From a checkpoint of a small transformer trained on Wikipedia: 8.39M parameters.
Each number is 500 + 50 x the weight over its row's rms, rounded and kept within 0 to 999. Layers, rows and columns count from 0. Numbers have three digits each. The size before them is the row's rms in percent of the matrix's.

# layer 3 MLP down (transposed), 1024x256, rms 0.0532, rows 533-560, columns 0-255
097:509495552523488486543479530467413463470522523539382421419510495473482494483581572457546488545585420486478420510472512529486532551525413542406508465540550550352454448499477534415438571528623552513575517398432478493536473515473429519516478504510517489497519440551482513586519485504434500491546518487433521438553472619471455518468509581500547489557504561549540507442509500553485490538480472537470497519531467362558501465444505457510474416508518516447475538442410568544603520440448495511577474455480538550601479543439455487549566589542486487566442474465537402423532532547586515478561559502510410489427502499552539415568570558478518448486576440433444535506539494434525465483435561510595425429538536468487455449422576460532495513516468556511564633587572440508458503502532447
117:472521496490509496539412509492509447542531447459383445553556436496557450547418446509457518482485484522441394561550505566450547447445463517439495486531441485404443580431530562512466623413404503572462497566573525506472587526505473562437529564539485495595428573383540474430463522518536499488512471482546493482542377542496500564436574526539488519529449441475456446522459602467533579479534593472517479542484519488512487569544490541542521478579476482502611531569423508596443419526443545455513440491427460479495561500432506508554506577514513466501460549519576429421583584529482478506523566566488501440536538483409473477489397453576571450568471514521473539471503463433538631542520448456497385463526454542413502463428539494449468529522520519451491471470598465514476468476562519
113:457467591451531471500549479433429466458506480405507538452504463514459485504500540515465500447578396466406465555558548456406554531472538544460468501562438479472523462505482613498532531381565484537465540514557374590492549434498479567541495478436505494502535449532470549515563524566506573451517499487518525518436497507527539454589596472497546526530458579511539494579581538531532439489470553603490511501502523499452414548502495352541517460557559385573465533451424466513571478453511476545434520457541532523445556470497456545517494612456491472553491410525513501496548430470319479489556474496496396576412547418484470446453487507495460507426524495432540447528552598477511542565505513437513462464582519500549440534566596553442462422476567573531540497500574419500523497540509462
105:486503518512500493469490415513450561552490560492487599583536493482448574449567484561500474516499516509475547410441536564492530504542483476540595467502470541521566570491503528418569524479502512523380561526474554610554498567509479485474522517526451526422568506490449501468588556434413501526435440530605401538457490512486571512515413405504514536535544527531553525563451594536377510464515496427480501440533529522456497498494470447451570540389499462397534534462508451471419505505476460504474575470585492396536557501497430591486483572480584451494439546589508506388452468553514482491443549503499463612502429524515602496538576412595460576409429483494482586565545484457455446509423411468493473570590474402501531496504503507555451479522527516420539514424490588512494521466473543
113:506556501429420588491419540347452441577454444491535536485445555455477454479523452534460481494560458502449479549539474502602501520534556561540596478491487481568435443473555604475559493383574532554528601579450444501479396496442391581455518469513503474425526505570493543518605507580424601408486449515524424610490521524473557548434459590471541460432465459510509496442467523475510551472482547428559484527464470647603484488604478500465399425530550496535572511465463434519532539494522506495545472474492546511511455553400476515474501485533445539464510474482415541485513448504543541529522485570513549489531463516494545462422499434532501507513516502540462442528502525529547516559585577435488371477525516544557508552480479502519484440544515379410516524418461536503539508505545484
103:469511541511486471612479565414566511531588600487615517514533546435471525570469454494556438526477529407428474518530535520394489417530560425541462528548510568487393496511423549535534526523514476519464538520485435480515438495526458465533437501462452468389442467444552538415490464474482493464444540518439508555493529486482413509461567503484544498494524470482505456445513532530441610541525567600613584455516413587546511521543490484554483480442488420519438449467499448509464481431429406532451543457558544485471561486511505338349470523459502465500514444573544465540557501463484440477501537595457496421514525514482491440494547508478490490515464484498591552517569457546520497608501416401567481591466539518546467449512550573581467555447428500534527576534590465514529494587449531
095:484522435500515477533515549460396441479536545489431429407437485611465475514437445465442455508510509552542453552424469480583434536458505443445587476582438507382507466495527512534564519528526462477442476441481480405475512522434531502510469561560499408571475559541593471547521511548479465515554546374661479533455508529536509561487497504490583525489463539467542548571582540492464484387407548495524507606470518429498539552519514538512536472559501450447495422494559473514565409479472449502497573524562528499533432542496516489498524483544466561392550517530520486546479550430436514504535439508500476434502418470472541552556527372451481501572481540451633412426439470539523423497485512450566474519537409522489548475540499402535586498557520561474546524451547511582596446542571469
100:510475523386509541522494525497487504425562464486574436506617432473427558520533530465461503412543475512503477487455529538518557467531527587568450393447468425421491497544521536507462584539439518533412621460536407541470531414520510541485505594532518447529536480647499542491552503446463473539525487448446597532478449483563514523564546467481440549476511457613514399573524556544556542550534558417440495472516519461501537583506493467480460557426489442402542542532457551523542468549453470425435537585545425493504625500424527447557496426489463483486562433423561496434566433457507490494580488454554468559526558557510477444549538556492458546517422417478551509490448467458454540549530508497619514477432545460492503526590473412499469470435496537504440561438520492410556492508431468
097:420461515511483482462397534549442651470487538475449507549530530425531503467504522408441565580461453404499591619535499489550527412450499456534515437469452503478569494507513455529559439514499565531516564457485438527350570473484467543499405514483475475480519565480558541501576497503556514507474467485523677473512508430531537487592581560534506469493427448571519488534475369491526392506490495509504478504474466429554512577544390492487483492397577467520596519512507484499492585459484515470482543551501499472519552461552478477508556488491540500483464517473516560508519409494526434500502456381503517498478537489488488471436429588545509514522494458540502458501518523535419362575543533592422464584524517538548452437573445519580566440495526419473521517484491569451482516606453398
095:427507525482476547469462480445513565456549459380482442495521504474610592514476543392556508490484570450566524494399468520587463437512546552456517454486459468382418489384419544550529530522490387475524524505524490566516576527523457563565443517524505488462574475494515500468510556504473533549504485515445487413479511520449506498544508591425498489537586578467523499443506420465501465542498544516553614515507391523462452489532591574496504461488496546524546495468579509513468508500439512415506514546589571464478418527478540545487562387547561430544495461497459580530492458497451474488536487544457507499484620545476504419595478468423392465484488547473459573517483498473589398454539503433394458462422521461558463498515504465551465390480454448569512641496536581455530574504466436
097:463489471542549451415511541518477595425489482564538454496571485543570503549534581367458515513521511428474488507472506543467484593574497467652560452453365461404452563438458565488538528468475503519460598519539496498484543458507506584510501505459545488438484441566449516486482409529576458430484578558537437528551489450542492507491551398544406455512433519446560457558559479637548393403462555547469537543524439436480441542484344535476522481430447548473484490431447548566563527501496500425458578618517462448522426500542485465450524486476501542515568590430501510497488519358504607521568498495499575474534505530492473497503468478542511499495485533490504518536487409556448474505525561532502510545512472510457508480527557471535549411483543513489434482489393488419505472527533443
106:539478540524497495480550448506439478514504503481446536488553585586484526510479455564475479424511474451451427358490477582635498482534400399465483447449572592599538513560456544548437420492382539487494535502424487524413492494558478505428545420464459437506522485449516615495520577535525510486477508516453471489594518567580531549448514474496545599481579553512512471526482416566522462489475560476519481533567458495470453615457489604523459485486509573477505549467498524507535461487553492474629474524465469556539524469494486510483607531574513487509509450438356478392506465547472495477523537498586378466556544568494471466467529394445481575583501475488452528580470461468477490559526475469437446399549398565566510558501466552531466531505509445500511475517551533436495440471465584
095:563472487600481493468463488462459485507450545410437551460525474447561537452496526522496541482436489516581518499496530574454470489505507590473557448567368485488558572476502492464477496480509468564410513500498551487545554356489513531450451524518442517395565533485482524516479526532589484540456452534554442494560495497543516442533523396477440465546496461473460579455404548560374561471483519470504501446485621554485473559493515449447462555443520565497528501513506449567516399546482425422544449477459513367564500578461522477592476486432523497592508410475581567506480599621495502529485564560422527517462466458509434528454571570617540562481520418458520571534463494438526488459555430438626509551492539432457547492429463545503513529482592555445462498529516549591490471508464480
106:499596425557508427497533424470460570471518574482519548468454489534483531461547522395577501482410613516520544497498463472490526415535560536500401552471461527584488466500563502460439512578539489544463427563488588509476453524594515534384507514571503498556484569557552449521544448437448514496498469516424579552472508436553486490450442510470511480519507520432461541452544436457520494566587501475509448505460447553535528503499594569518465503394520408481536467589462434513613549399536497425439481358504500481499478411586470532531409510439420515476507522509523519505527436473488527576529472485569457550503452576522548544560396398499498524529522478508590479497562544466464461471523483433500472506450554547360492606538456406447447516488535489516509497479463394540577498589564479
105:464545483416443556424510590509492496470489471561538540462467500556548477462462460506521477454596538483465485562533502555519452516574451452414457531509423467487424538514507511536503553484468469533454450565492420497335468494595534606461488547491478523521501543514565469607579432413541525470472493477557452571500386571482586588491465505535452444491453514570482496544556524549533536489460528488574393507442464450510518529456597543538491471566559495514545549531517502492465489551498571472488504486507491445595465561461477494491547412588677462447497442555512472540499487483596440563404454559460481503532505594477523439474456498485540504414540488445473504458460434472556546436546566468441415561394423592530520501507590431509513473442617458518501551437399501465505528518524467
030:484455482461458569506492498483573529518561479522501516513634523650566448494405451503394523482512511470511591506479405567466493506488528490538469483493410515522561519573459558397490454582476476494455525381528612403515483505541466533508504438479572404491535477500514615562498446469479426450517501501482582500487437525455429564571519460566511476514542539453566383484524553559379569448536481549364475521485519518451509496595475485520469455581513534425501504576436421499567558547446491481439467499524420442440532520520541384533536526425570511551532556436520560598488530574543501438564448496510563422470590452497497456525471532462502512529514440525574524554496438505493465539482539481493510529491528501413495521548531463381454464585504536391466489515509443478455499558520485
112:460481556575512571519516421460517482497429433478503451472509502497536484536514477477512437515512418467513511466534445569474543556524501458505505463558587509572506501582541446485453511510409575531401509520433560442470559482507487539397454482535531484567562460517513420470401455536443441547512513544478532422566431498520487531445474561611484510572491447588422591491559401541498438473494547542503614589539441519524473607544443534531552558495615593467541567394486521612516515514485483586492533577494471592561438471446480452564553564511511492519512493418467414474537543476437505546452471541495530497496551508521482392436487560382580455534560497381498483543382462458476545444533417467474481523519472439515455467430496471530445467499523476456494500501565537490396593415524495
097:483514384479499547452470470517479520481373513517463602466527471543515494534550441507560560472502487472495495524463554520486511501373563478561568500482548494529462544448460583553519523507470522480422520472497610565540577445481513560496504507479450567535509505490465521634552496472475463409428451458484510521498459548509511503477454427511473461597433458562524512506423468506596495639544500427389429520551513344458489501461460444553425542443535567522572477507447500599506414459482575497505535523425529490533402510449582523591543522523501503576476454501532617456481549550440508571422561461498505438550569528612477460533518486590586426493543405516464498522521472436502433442510467428525607554495512444504498489484483532493550461467519470473428530421437430515535568442577509
121:445538396424531541470443481516576553588517533484441549566392523406502467467505558488539490507528512442468414497553509584533506421509519596492529494434447465453481552519549452565526546466471512535565478504363567509504495481521513520524637552494521520428514540474533510563361487481419449469577483547525506562592434513528464485407506600522368434505595515524497464546526522505455539528482429433550510487486526521506529531469501431477511534502445538536500452502522493426538504577442420524558429469498550506558516546464572398480496561504525486517502511509547427495493497548474557493477619468537557481527462506556516516501434551552465416427433520579494525559473520540487500373488491354584450519444512464492488534484423515475513507487455463495395596484500479551513584538406640
098:454444391414529522529499444578530550569486397507513531480397430479487495548501579456489545572552523472512447401412481397501488491469539522492442535429550457545607543410470507446549516458531459505575463409443519526572472520479484485509532446576441583476625539476499430498487459452500508570526552402578531519428412478551459494532531455485565420489554416553528506545536483374496439506546544536470475526508510444556419547511508420497554496473557474528613538540516434533544561475509505562554515511565559533502487509454545544519453474483516551592602627386512532456536413487534476494497539400479448536425475456466434436470511550456494485572526498490538518485512454509520517485503385475465487545427621524530524456568509459511432498570496469472504570434435470526532486565510578
097:524622553476445497562453551533529454446500522444449510450488448499459503498480503442524494541578450623513511493450464537483344437470504411480590556490499508470475485512462546538434570510479447417496485454515475512388506553489511462550514469654458501519569441422489519556541542480454560504587555530601456431430465521474541431544461507431458515468489563511506555433492468489495516426483458594489544476591511538487488558499499532474436518526497487565550462523541553414399478493504555510606515560524528460620439374507528565530476416544553489420472471499527450503511491528504521504423508507476442431485362548453529548511525438512513455480509548509564586568543473631511476428504551477578566433495475482519404539552500454501529488449462446461578544474554591425570525457421520
110:519461543458516500533424521535559490538477510502494497511495436438554467449452372503418475501489444561561473525433548491513475502454572532497464506524504529487456462540484657511478523425449557558477511561495568461469540496525472576450407529363496514523479433450504507516458491643487542458475519495484505452492404553460491489544542498469488519556457554526508488499422624572427415497445576475489445507411481503540425559497580524570524515589537549432531473419382527512507463508528545517532455552452497573576524473326521495483530618413598415487570421453472540490510494439547549475481469601533518450464517491407468450488515474478469433503554426501531616509518458457475535496523509425491540459507489590555483529433498602485591418504432575583451512514526520529506516501514454
103:591521553583369509482433507487566495538480474482473445391526507465494495567536536463501496437471486503611426397486505547557450444490576417550630466512445500477523508501537466515513482456474623449493407425412491498587513545522502515456526550558521517491454480524611407476474568465555559459559466495489469474486489520507469435455474441487505529490550571548544506480448554507434457525603532448570567551560532494552520593513443464539517456363529485450470542464503503557529530529482460433576524536505500449551427469551464575436486498377500545491466592536445535607519498551469430461447415470546360475492497499500486488506434595563506626525518563441546503572497526496551417483424551513476462505463465487514503509447448457543410472559433476478498539415459518505555518525419544
105:473451442419536547470494398602505509531527427497470492500349499470492505585481578476494511511556468503562471486495518448438503526488559535471485488428515453623585582376460548409506527493432492460569497455409458528522503416481519500491568452564502503503595501450481461446483509507441468628511546507499574465468433504481466548487556538504527485477525461497444441592536492400451519417452471512507524529526497444496471537414588484474525548522502520543566563488518455478543460559475474568483600508523639442555537437429511526467517518498532539566507603389484448451513411585495503495525461422484442514369523503516497401546532524432396543585513540471474575525465461435540496520512465516454503540523612559506432453541499525488541475541434578511468528435530497532581551496631504
102:440452567523531456548536497395484492508516473665521521422487492523559452552495431551541463457618532479435492569470497458469561558513546487539512555465520549498486476512445586556521506468546566540469525366557530569541535614513628459404488453477495448485459419476409495465460540596498482441444591483432519486621461423505447448497411494454546552579483526494447570442449451594479514475534520511501394529535443503418478450511496493533545506528531454444456528457496458507466457589568455455536450509409453508549454518554482484449530466575550476496526499503457474376549534518402494490475456553574434431531499475565478557450479539520605483483494585394525478469511511512472579440441536525476545555530407496423518573550482554458513462499509525551535508523454483498593562473475420
095:475433451456445468531435474446583570501565504555542436445448489533497500458465588453519542455453502452544542525538470440526464429573484496463492607518574487523431584467463536448426563550448533527542578410520571487435549473538463398518514454448564386411477536527414467508506534459475480530504485521515521477573540553503508526606497466455483486427491486481509519598515535440542509497396445568498607627556569476410531508521467532440566484405424432529566484359515486473581522515551536559480468459516537398447432478444546534566420473518477423474476516445545458510530488584480537482549535492485495552474623465480515589464518513503529523535609491439461561516511462544500536488546512485519439515483467550480571434524429518522506429454576575494549600435565430428520537569503543
104:551594493524470456524472494622602526432563497418448476439535504510490514541505488361471496409399507456500507445486469433542527478441573529460516557568502505478544492542544485460515548488512529539479529506573396500431486557525420503576458485471459494481563508489496559534584507510485568502485490455564408519537437471503596422536469493436559576514461581546541504490445508504518371472449535518489501408480492380461568474461588452551501569594480537482422507515471496478467537560609503513467397568502539500541556508520368483522500566534478489489413535429555536559512500434470526393553448535475423495493541488528499524493573502503432571446399482423473608595490452503557508538497500480481497548491388562470490442528495593475576494500474579542425429526492441492482466608532441
109:489574512564536478493538492513573554469487522516513465489499565501510598504461470465542562484454543543476384436509489534519421521483488480505453497482487531493482496427455632476567463476522442522536476491478563512504458494562467505419508465468500438463557472527554484531455518423438455550488527533474461502480536458481505624456556484464542442521482485492457390546588481573585506539478600475541544467507465543481501435494501434539525528418498521525592554608437458575533559373460388540430451462556438538493584479474500479512494576555509574506477468602494445364499515484449423456565614508475482552531482588428533515484498453390444488540511549479476575435581499410420570528562404475565392574606412523545515479473464465470500538449537564433541457511571437479425464523461556
# layer 3 MLP up, 1024x256, rms 0.057, rows 534-560, columns 0-255
119:517498519453516562408482456480483529579494547529574489466490431525411455518499527490558489486505461506603513505444564505502547470533554489461518562454465420554425441482552455509456392484534540430565508464417539375567529432455568429562600558477556486481441461618471483512438509554464472495456444581515524578521454496446368473533408563432564549508505475590427531489456513453515523589560535551516456550556521386523519570519536519534477524450495558493492501463458509482497476553589479505474437381457447546481450588373562563543473432513497604532516524431467491469439560472468490478475495543549492485514531438550571481579482436544596468534477469531494454482507457556556554480491469482606482416517505487591529604495509514517510622558470487584490592553502497572463537505562506
111:443415494433516575492511525514447462449458556625507447550481491494598536482521551513564495463495491539571488644507497578610407481526486499471550584509607464533580504596555516498438490507456436474477470469477570410470482463553534557539503456577472525612499439585483458489478470473508546493492525544460518510511576479493444536403446497508530478445400529478453567421456476491538571483552450459423423476489606506411497532478460527454464446608444468406419526479522552514513488450562580504507533430511471504449514554540438525505511524455463471507522389519503576599490516499548484529429550481580442462538445473530508481564502480516549457550567437566572503532595575444486443441561574484489520513462461479411552487416525409410423475536489488495461426467598474581504505504421473
103:573511564482472506423554439535560435459441477423613538513509490477512484537482499544520511465483464521534489444461463486526470488458566566481500604584440604549510473509529429472502479498468552448557509524431551441544523494530492589465426453598519512430487408504516514547483567523522483439511496621476512481469586447317449416447514526379399578447471500549518484426547486524519518501617504412519571477466514478536505516440485523501464476508543463517385371427523489549470519507418535467524473531465395549509452610532548457471445446437502504549513450474525576541509533481519482576432509478350523500438494499592573424518501586532516536518496544487499568436596466506480560516482525516436602423529525450537528528457506510515560514558575500511509502455437536463445515463450418
113:493560456534404572466515469438585446505500408542645500495449551443479452525472506512506431479572576530422525551593568428514572428573528467581475511444524512520465480497533577495445512569488561533438543466548473470461482529524476492545512490488398449479411509455531474556438549520538517413504547481441426526466493419384482535505358523449530489400508488518480516525471527421474544513474546510510437592577549574510519442523546458492450527512499485550569496522495527484480417476529483532562518497399460526467516597455540586512518579570442550522530497555494582512410492504495548488483491408533525541525542569616561430505473444509505507514550500454456388447461482481510587468396468437510486443439504471474524521568460492505485573588448458541519469457464519660502544449631516
098:532516580564516451452460418474566531531376506511534504552477540559510514449529449566606524553435406483555535480422449555462481475493616476523470485487507535480528427570584588426519512490615462584536412561495577523569543400459491485494441474486422553557528503476425526552523493565524508504447419494603613488453549468597496497513503507455504374572510447477454488486462539521553460575480574427541439506463569410614502447529514524562496491569506439487488400562463484589458491543543495560526530443509433624518428485498453410494481510537469453564544429448544470492536580568487417467552520537480525530515522486478515441461524506502506499451454514546460471503423502484476609504584491479431536499491502480506474442432523537375611501518466531495553569551499463537430512478464517
090:457376431470427380463544553495502412485489449493556484454527443583560422517505499537470440512443595617562592512409502538498480467523535491545561462475438548422523474438468514482577488390490431549476398482472560511515352527447478558536477484515492453478450521530493504474563442478565505557500528425531486527514506496554458499512451568577549581521500567462523511547506563477480605478460522552507467616517564556525450608536527509518510463482498418432478409506521578525480422482443491454506493564572500520510539494483490534410495455527579496492523544453483457560482588467504498567454499570550520457491424519475565532560544458534444522484487457489577410434488521577494496459481519518570479493581463362472478457459549344491490496585490493480518499456481521617541461475577404
095:486454390446471449535435490429512459456517454451488428447502453466409587565516447547510468507514516594569543555469586628469656416464565496581454496470522527427494557546586528526538477518418528446497493494485466522551505547535594543494542428470596504507508467554490544483506554478505512500457434489495536484475548489503533431564562508471512543411402503519485494481573487559516495569570573471488552624509508454431499563393477483466476484456492408433497530551527538616478496496510453422567577561504483506485517408447428401447562473579445492447452409364480503522498502454550469492495470367494538539473501541553504447577519536501459506514444481564470580496512450415511526580514455507533533482485601590548547556436431475496502511480499531441484507449517481472553532496472391
095:554518526570447554494438534461483424532557394564537470459481394586407521529508501603487547518486556526476440411535492531514607456603530574511544486433582412423455459539444535400466488507493441465549527498496558465584460554482584521476582538607434542473468407466505491464472446476575478581537465551528445504533482502516502564437409510509584522474590528448536490501470527516590498511448463511550437542458504538438494426484437430502417447556424424528489536573526431468537455581447428496535516467552491410510473459477486477526487616541429425488392533459398534485464470518551487466385479557509508538524418555563503430541509509482496550455560522514471487474498512470620488515466564461469475403469510428459451508398488539527484505537436537539424548511445456546517528495506562
092:505453536473451413574478419359504496477470494606479522433567461549402466488553503530465522480503438439539444498500565538502478498525491500449439539494541544624491444503550586514513540469494451496557490560540574517515543519461534494574535475496469463615409490503480441458566491454520475492414527503485522567422472438577487514472461599479512545372566482469434570469462471500509612565500579546470488522565430485530519542593580510560492567529457498464450493503518469459415391383482478528471576559431413468507520500495459517439429545444476433545497516468418505503583528508469474566356484430502502524486535518495603464484483521520527477572475533550377374495503589559565566409478580524489534486452477502459539515515607500471511501490494447532537548470427577531489552459532462
098:489507470523426429529539616482458432436469636476526473523522563559584564574417459562445409508527466534565498565549491540474494536461406452513652558451528565552535487475527607525491578516440478607547464469463495501470542458404481526489530498462508590440501465561451479481543500563482511625472546509527533449525509416454497430514547441457411462482394588472416504542493471628452507550563578497520497426451507393525515516452496463489459390487530483506554480494540597448492510472405445412464546506535543545468448491489464501510500447433534379507484536490476449480496569532492526539379481486468453562517454493552529472394451483541587513500514508494512571467492584457510554568555463552521565485551448509529538496514450555492510530442483491539531421577479542555510481418496467
109:496613489509375517437484478519396464504415505470491566543498578503464426523549511477431532594494491535507483527393439554489492526481475447435486600434490441493517463541505454493427527513557465529575510552545410492504515529456474517525483417409432534554469520491599592504470521437559545543433501540450495489470570465499520598556435441603487434515474517489539562452419547448631463559577483598502540522456506428495468511592490490393487450537521494437475514542430431613423511474573522542537457459592474491486493598448417468528411548496549368525461422562531517470490561560525475545482512552532489473553562513522458520519573438573536495417533394528528520439482545529478469541498507449495495516504510504562510418430464480459452635528565448487427511530477500528505471522556530
098:505463482444478437426450514474576552501542449575525453479490497589475541480525443548503530491586498497451534541445511487528526552475514459506470510464619496521525396560498525535439565416566515527578497588511480486512442571419471476493470552436672454468436504398534535447584528445496542474517469439458537570509542507448502548482504470466590524417444525501534459542509450455490521554477582496525492561510468586519497393549494553561420565501530456485501523490580496473517524500506569505526560519522466495417514454516505527437522510576540469392513639405468466617578435489499453418529461378574503562484546519485566482512406479481470468529486519486358441482579551488501511488512520497437478500520412506516547538561642460487424468527518531553483465526523555403531485493554361
107:564470456593455405566496447524518493511515600458480464574469464524501413501454470571475377466492456507534474552570589376435438511514453472464470514527462625493405449560564562443551573445530484487513492571550475528450503534451466561521523481540538447561436496496478402495495479424509539508463578542503522516550463544487545486418420505495490487468413460504486637566531594512581502517439423541468463524533537477555518462537496501504470458599520415513437494449478497458410544477496591513502477465443447485495531485459443485568470484521432569455308542592552508496514545442451492487483458532532485460457463542549489518526565550525495503501467565489488543495489484503572577525588473413554568462544478512435503528518499412449526628483556554502502451449521509503395600428569555
105:469409520537425516480494505508517528425520456504611490518516452431412556556505537538437403493434394522464457478572545465480586472566511536546499489507533399512489517542557559492445568442508563529568458482430438465520449503486542440621591530456463532494476522486428471593486426472507532449519495469414491543554496418537476448493418453461558514450565462502467608414471483420503555479483545588494401531617497525489556549518495423571516453519448464463535501561532495550548474418511510493466409525400493489490446547451407514465507592442411499518388538447429540447548534553530549475483499451518537402532488564521558540520468543605456501446466456571560429455513550494502553467566455490475572600485524510493520483586572506530510576575511513486528538414450473519480474495630531
051:537426500546534520530487528554465510492401488502548538476496500548479487506422571554474519524481460476536394495524515362454560460599486465477568473557412532455494416497511448493497496471490496457505458493470527439571457547466513412502475499526476525541401435514432455444552526516500538455434456577527507470572613490411506474387453573475505481507441507333513524503447586550470536619519529478511475602446510542481443495422419465521431501542554513377490476459505536515482493420522584477472447416509486568429407448510439594494466509515473561499474486553484517412485510505538528518423502386463629526541480475588530446560528501501429517441523489539462500442574538438493531543499533530539628489533456352514455436427494487458545490546496463550443510488432457491471549405531512
113:557560523468481595399552535446475477511481496523538483534473503582486508577429532517555345541492398481447498534495490460447468432540597482507497465519403523558512497526568554424418539485547523478498499602499443418513469485458537495595520477454532558526436505576452456527588510632468487454424467472504488464501435476487539428484478496570551474500480501478353510432515453547560501441472567481607480484415552526506475538524443500555480437442428476475504550645510561470537427520561545469527419466438497491526498493469485493434487494430486585566521467431524505507444639500532436545502464511572631528514515508503441498482497465520535561478472529551510409472399456456516492486530519578511541604521485524463445480604439466410465530514470554560601447502512518600468512447559494
095:517425509515492488520508465529535539528535531480633427357517402522344521524492444531432495464485511558446474504481542540433555562689575540554516419470568572598472452573533524491447459384523471470613597531540428475489396528485444461473499507491587471507408481455501479498524489534463457507496488489509475481474536444502478489488420449493615469523540531523466496542443496467512471576439594549446481526526461660530515421460617495482496593545424489442517500492424585450552513548553539535542509501467405551454523462555483452468503529487506524480406462425467433593465534513512505456492481471589549462480446536483594500487391486499476520498441468540463471520424542490483479502512577534478552447445570541497550519439489479488472494535518558545487466589485484500465488449494455
125:458526510590458545410483467486506498502398522528585441555528557543530479416431459527545501567423477492540542491481507509556575486630529587573493511547535517590475412515582470525462450415428459517534556517475559421554511555524512529510506495518502483555444489511519470537522534464536544492514504536483467478575506413533463590503547542437558428462521512454467626474483589573447525516487489530427456462568575453443453478430489483521457477599455527382449508469480536517509569467522439587438396462540466524467540551507449541529394500516464416458496435491509487474481490455470603513423383469514490467561523453484569496546547425546525489486486438498474558532632578513562514521476464484536510426466345522540586522515511489477406532423515463441551512553416396487495596512468440
101:590493459560407493466488526573437519493498465555486504451593519465473507551488546531461491537544523517556389472432483606529573477514565467461597566552541480472486420499553441475541483481532402589473534522408560523544518520424523530547508542590505497425535522454439537483564545497444608526426478492488516516524510460510430485558502510482540488573478467522455554501496517521389489574539525535481385463533493516458422488403483464500499414536638469519478511428404526558488602483484472491482462461524544517472406522532470515489538508548529428487526513453563684541530425626513479567525523475401514531605494522504487527464520573471469430383552476462540461441500502494600559534550430531466558467550525518492491489455521498529547624416494563528483598504416481499445526553499451
095:488461489497367455518499492478614389501483439514515473462477576552450461456526526495541410537446482530440593507584519603462455491546608458515595527550398577443490444485508543396583474509556481470508444488453480529532424575513468451502531473470580557512467532529413632539603469524508571448468457437496481489496477441474482475520415551492529466506532514497482600406427517496475528452596576533510496480499518568432491463461484541478441468494522481521587537508491467534461531396440446442519496395456529512516415527501585501433539628544398435449502575483427460523526524552585501493540552460387504446497448481524469451485521482534433515498545510514474544508480524499511545533522600439545531583482427516416450440478614494461505548497494579528595525453445488477544540469568489
109:463522490456535554461514364507516444492506557588608495484544562524467475560485493519493388472432509497440552555522511436469526461576531513406498438495495517527422443541548545466424453555505556625448549441517501309496432490463471500550537534570478450484440510513549539468524483560416482462457512483466553546444460562517488489382485447552615567454455449559462509528449500502568548499512500471436423445585495491493478517528565480517463439581502466444480416537498484412507475565523505529465489476402485569500519583444463570532431483389466579529464544490471472487451564424472504507469499487547509435527624589415457472594541447479529485499459447556575478479538551528523539538493548501487511477495533525483454551521611504397565529533456545487528525554507565573416386498514435
106:461466436543423526535509478476504494433546474529553458442517546576545462468521437495554481534454506602555437474467517612543440564524526505476595572508483470501554453558483540534523474511611550441528559473453516536502518489498478522418538432516563442544485435494523436453501443471510545538481525499534532454479485504453417547408459460569539436472483538522529483535514585408446485491541547493502499555520426519456437479559553428385444535536444544410537474481351589450534490495463507538546529546501537562468542555542528542475451448467507465448522574493387448561460590523573535418371493494487533467480458441524551461517466540511514513599617435488621461533585477497492505482483483519482493508565488348479564531510431530409441453580408416597486404503457477515567567502493547
114:532502478543358517473478537564457502534548422510500553433533531503380554582469536542453434443577606501530475481473508535493571523451559451534576556505473495444417501475555472508512507496556536501482483505397425431554478604466422549539502514558441463453532515459511466480554540543519564516426473483493569527512528495495462531549466583393567439480439417490553553512542515479384523582504510415468430491570558524427448418417545455503408432522590413561446493520526488553489582486471461506529426543569549477472467624451529528523558456535498535480471535480548565609580551540551487480476523489466521445545446399446484555529504555492438539409475527464474556442465474471463556558554472521483564501551438478436488445479548490579539596478541554499431518532459522448395555540605498
101:438472410467450459561523536462539487478342389575471421510559500513540499422494473501482418525434552580511480459451475535523538481430578540479492486600536509408508457546534518565605525465633562458405558508389564482565553543466497561451510408515434560503514454503551468534504446479561569439399492520401536488421479587531488615423495498501538443468567505446452495456415542488572468492512529521479428538449460529493361404504488453545533534477478507516517544518478548541517456387522511584456515483542566549528502572496423521566559426549458496463599483528452527436468473559524488567569595529496500582499524578539536463486507568483528471519563514491547432490616454548454486538498521527531483555497511424483459459497575442460471560508494476511485496441427509496498444534485534
092:594534417496450481456437435436548481582447553421479449584553593587550463575413456454548558577501431477504447514415521545491475466497485527527502640497559570530572510554460457423430483490465554420533552512443593534503585470457519484477446442530557481560459447543522447547550479558572432495487407461535540425542574490496449475430486435510481459574374461436473512490498494500459535528593529516396511585549502474563464475440479523537480546489551513470458521532531480542479528490475532510428519418502568492409454448461500537535411483460412568463463502519499441454529556575547545534528563494438492530450524463500515445427418407540580498497618525557498334520502457532496571478581558472538452517519501486473558556520500477485478477440457430559526463538554549490518409495517485
099:562505456477404600563569440477492493504498580490540552485507454566574451561534602489504487466561562521462478522525558403483378387515481492474498515515496480497524444446484438487456503538477498433421553508563514427504519483522583493529472509569508443573367475516445383525430517612462495380468571495446491481498505504480505557462462464517491579469418518515484528477510459487585573433517520431488508526401489400395484535599476560527470519606511434386467488442514554486502429423510512587547555510381475497467433518475489481568437509576537531524530544491502580481457572452431501607466471436513496440478500462561484487548534515497545476474542466568562483447555538580504427586433461480529514439508490510474467560540509495451536624469452474526424465600506467559467464432503519
114:507467415573433512595505455466462565482462569520515522494542542585452508578445545565497441502611473475527519470531480515511544568493523557514517460512462539593524452493574443459540444448512457391516554560494551381572538460494530520449566523503527545446484488501361468441579503633456459477465480486472491590470596456520502399447509548524663498449538399522419588433498587519503542514512509531506442520484534490594572401513455525573406414537489557503438500481513499458513506506482627517499445523520523521467549483527540485494444485448503539508424485478459486500547480509474538473536396439507600446483449425493495443519579505536573565471503567559568500508494420496541583517519525559609520495518509468499472439571390521516476504468535448563503441434505486600515540460571457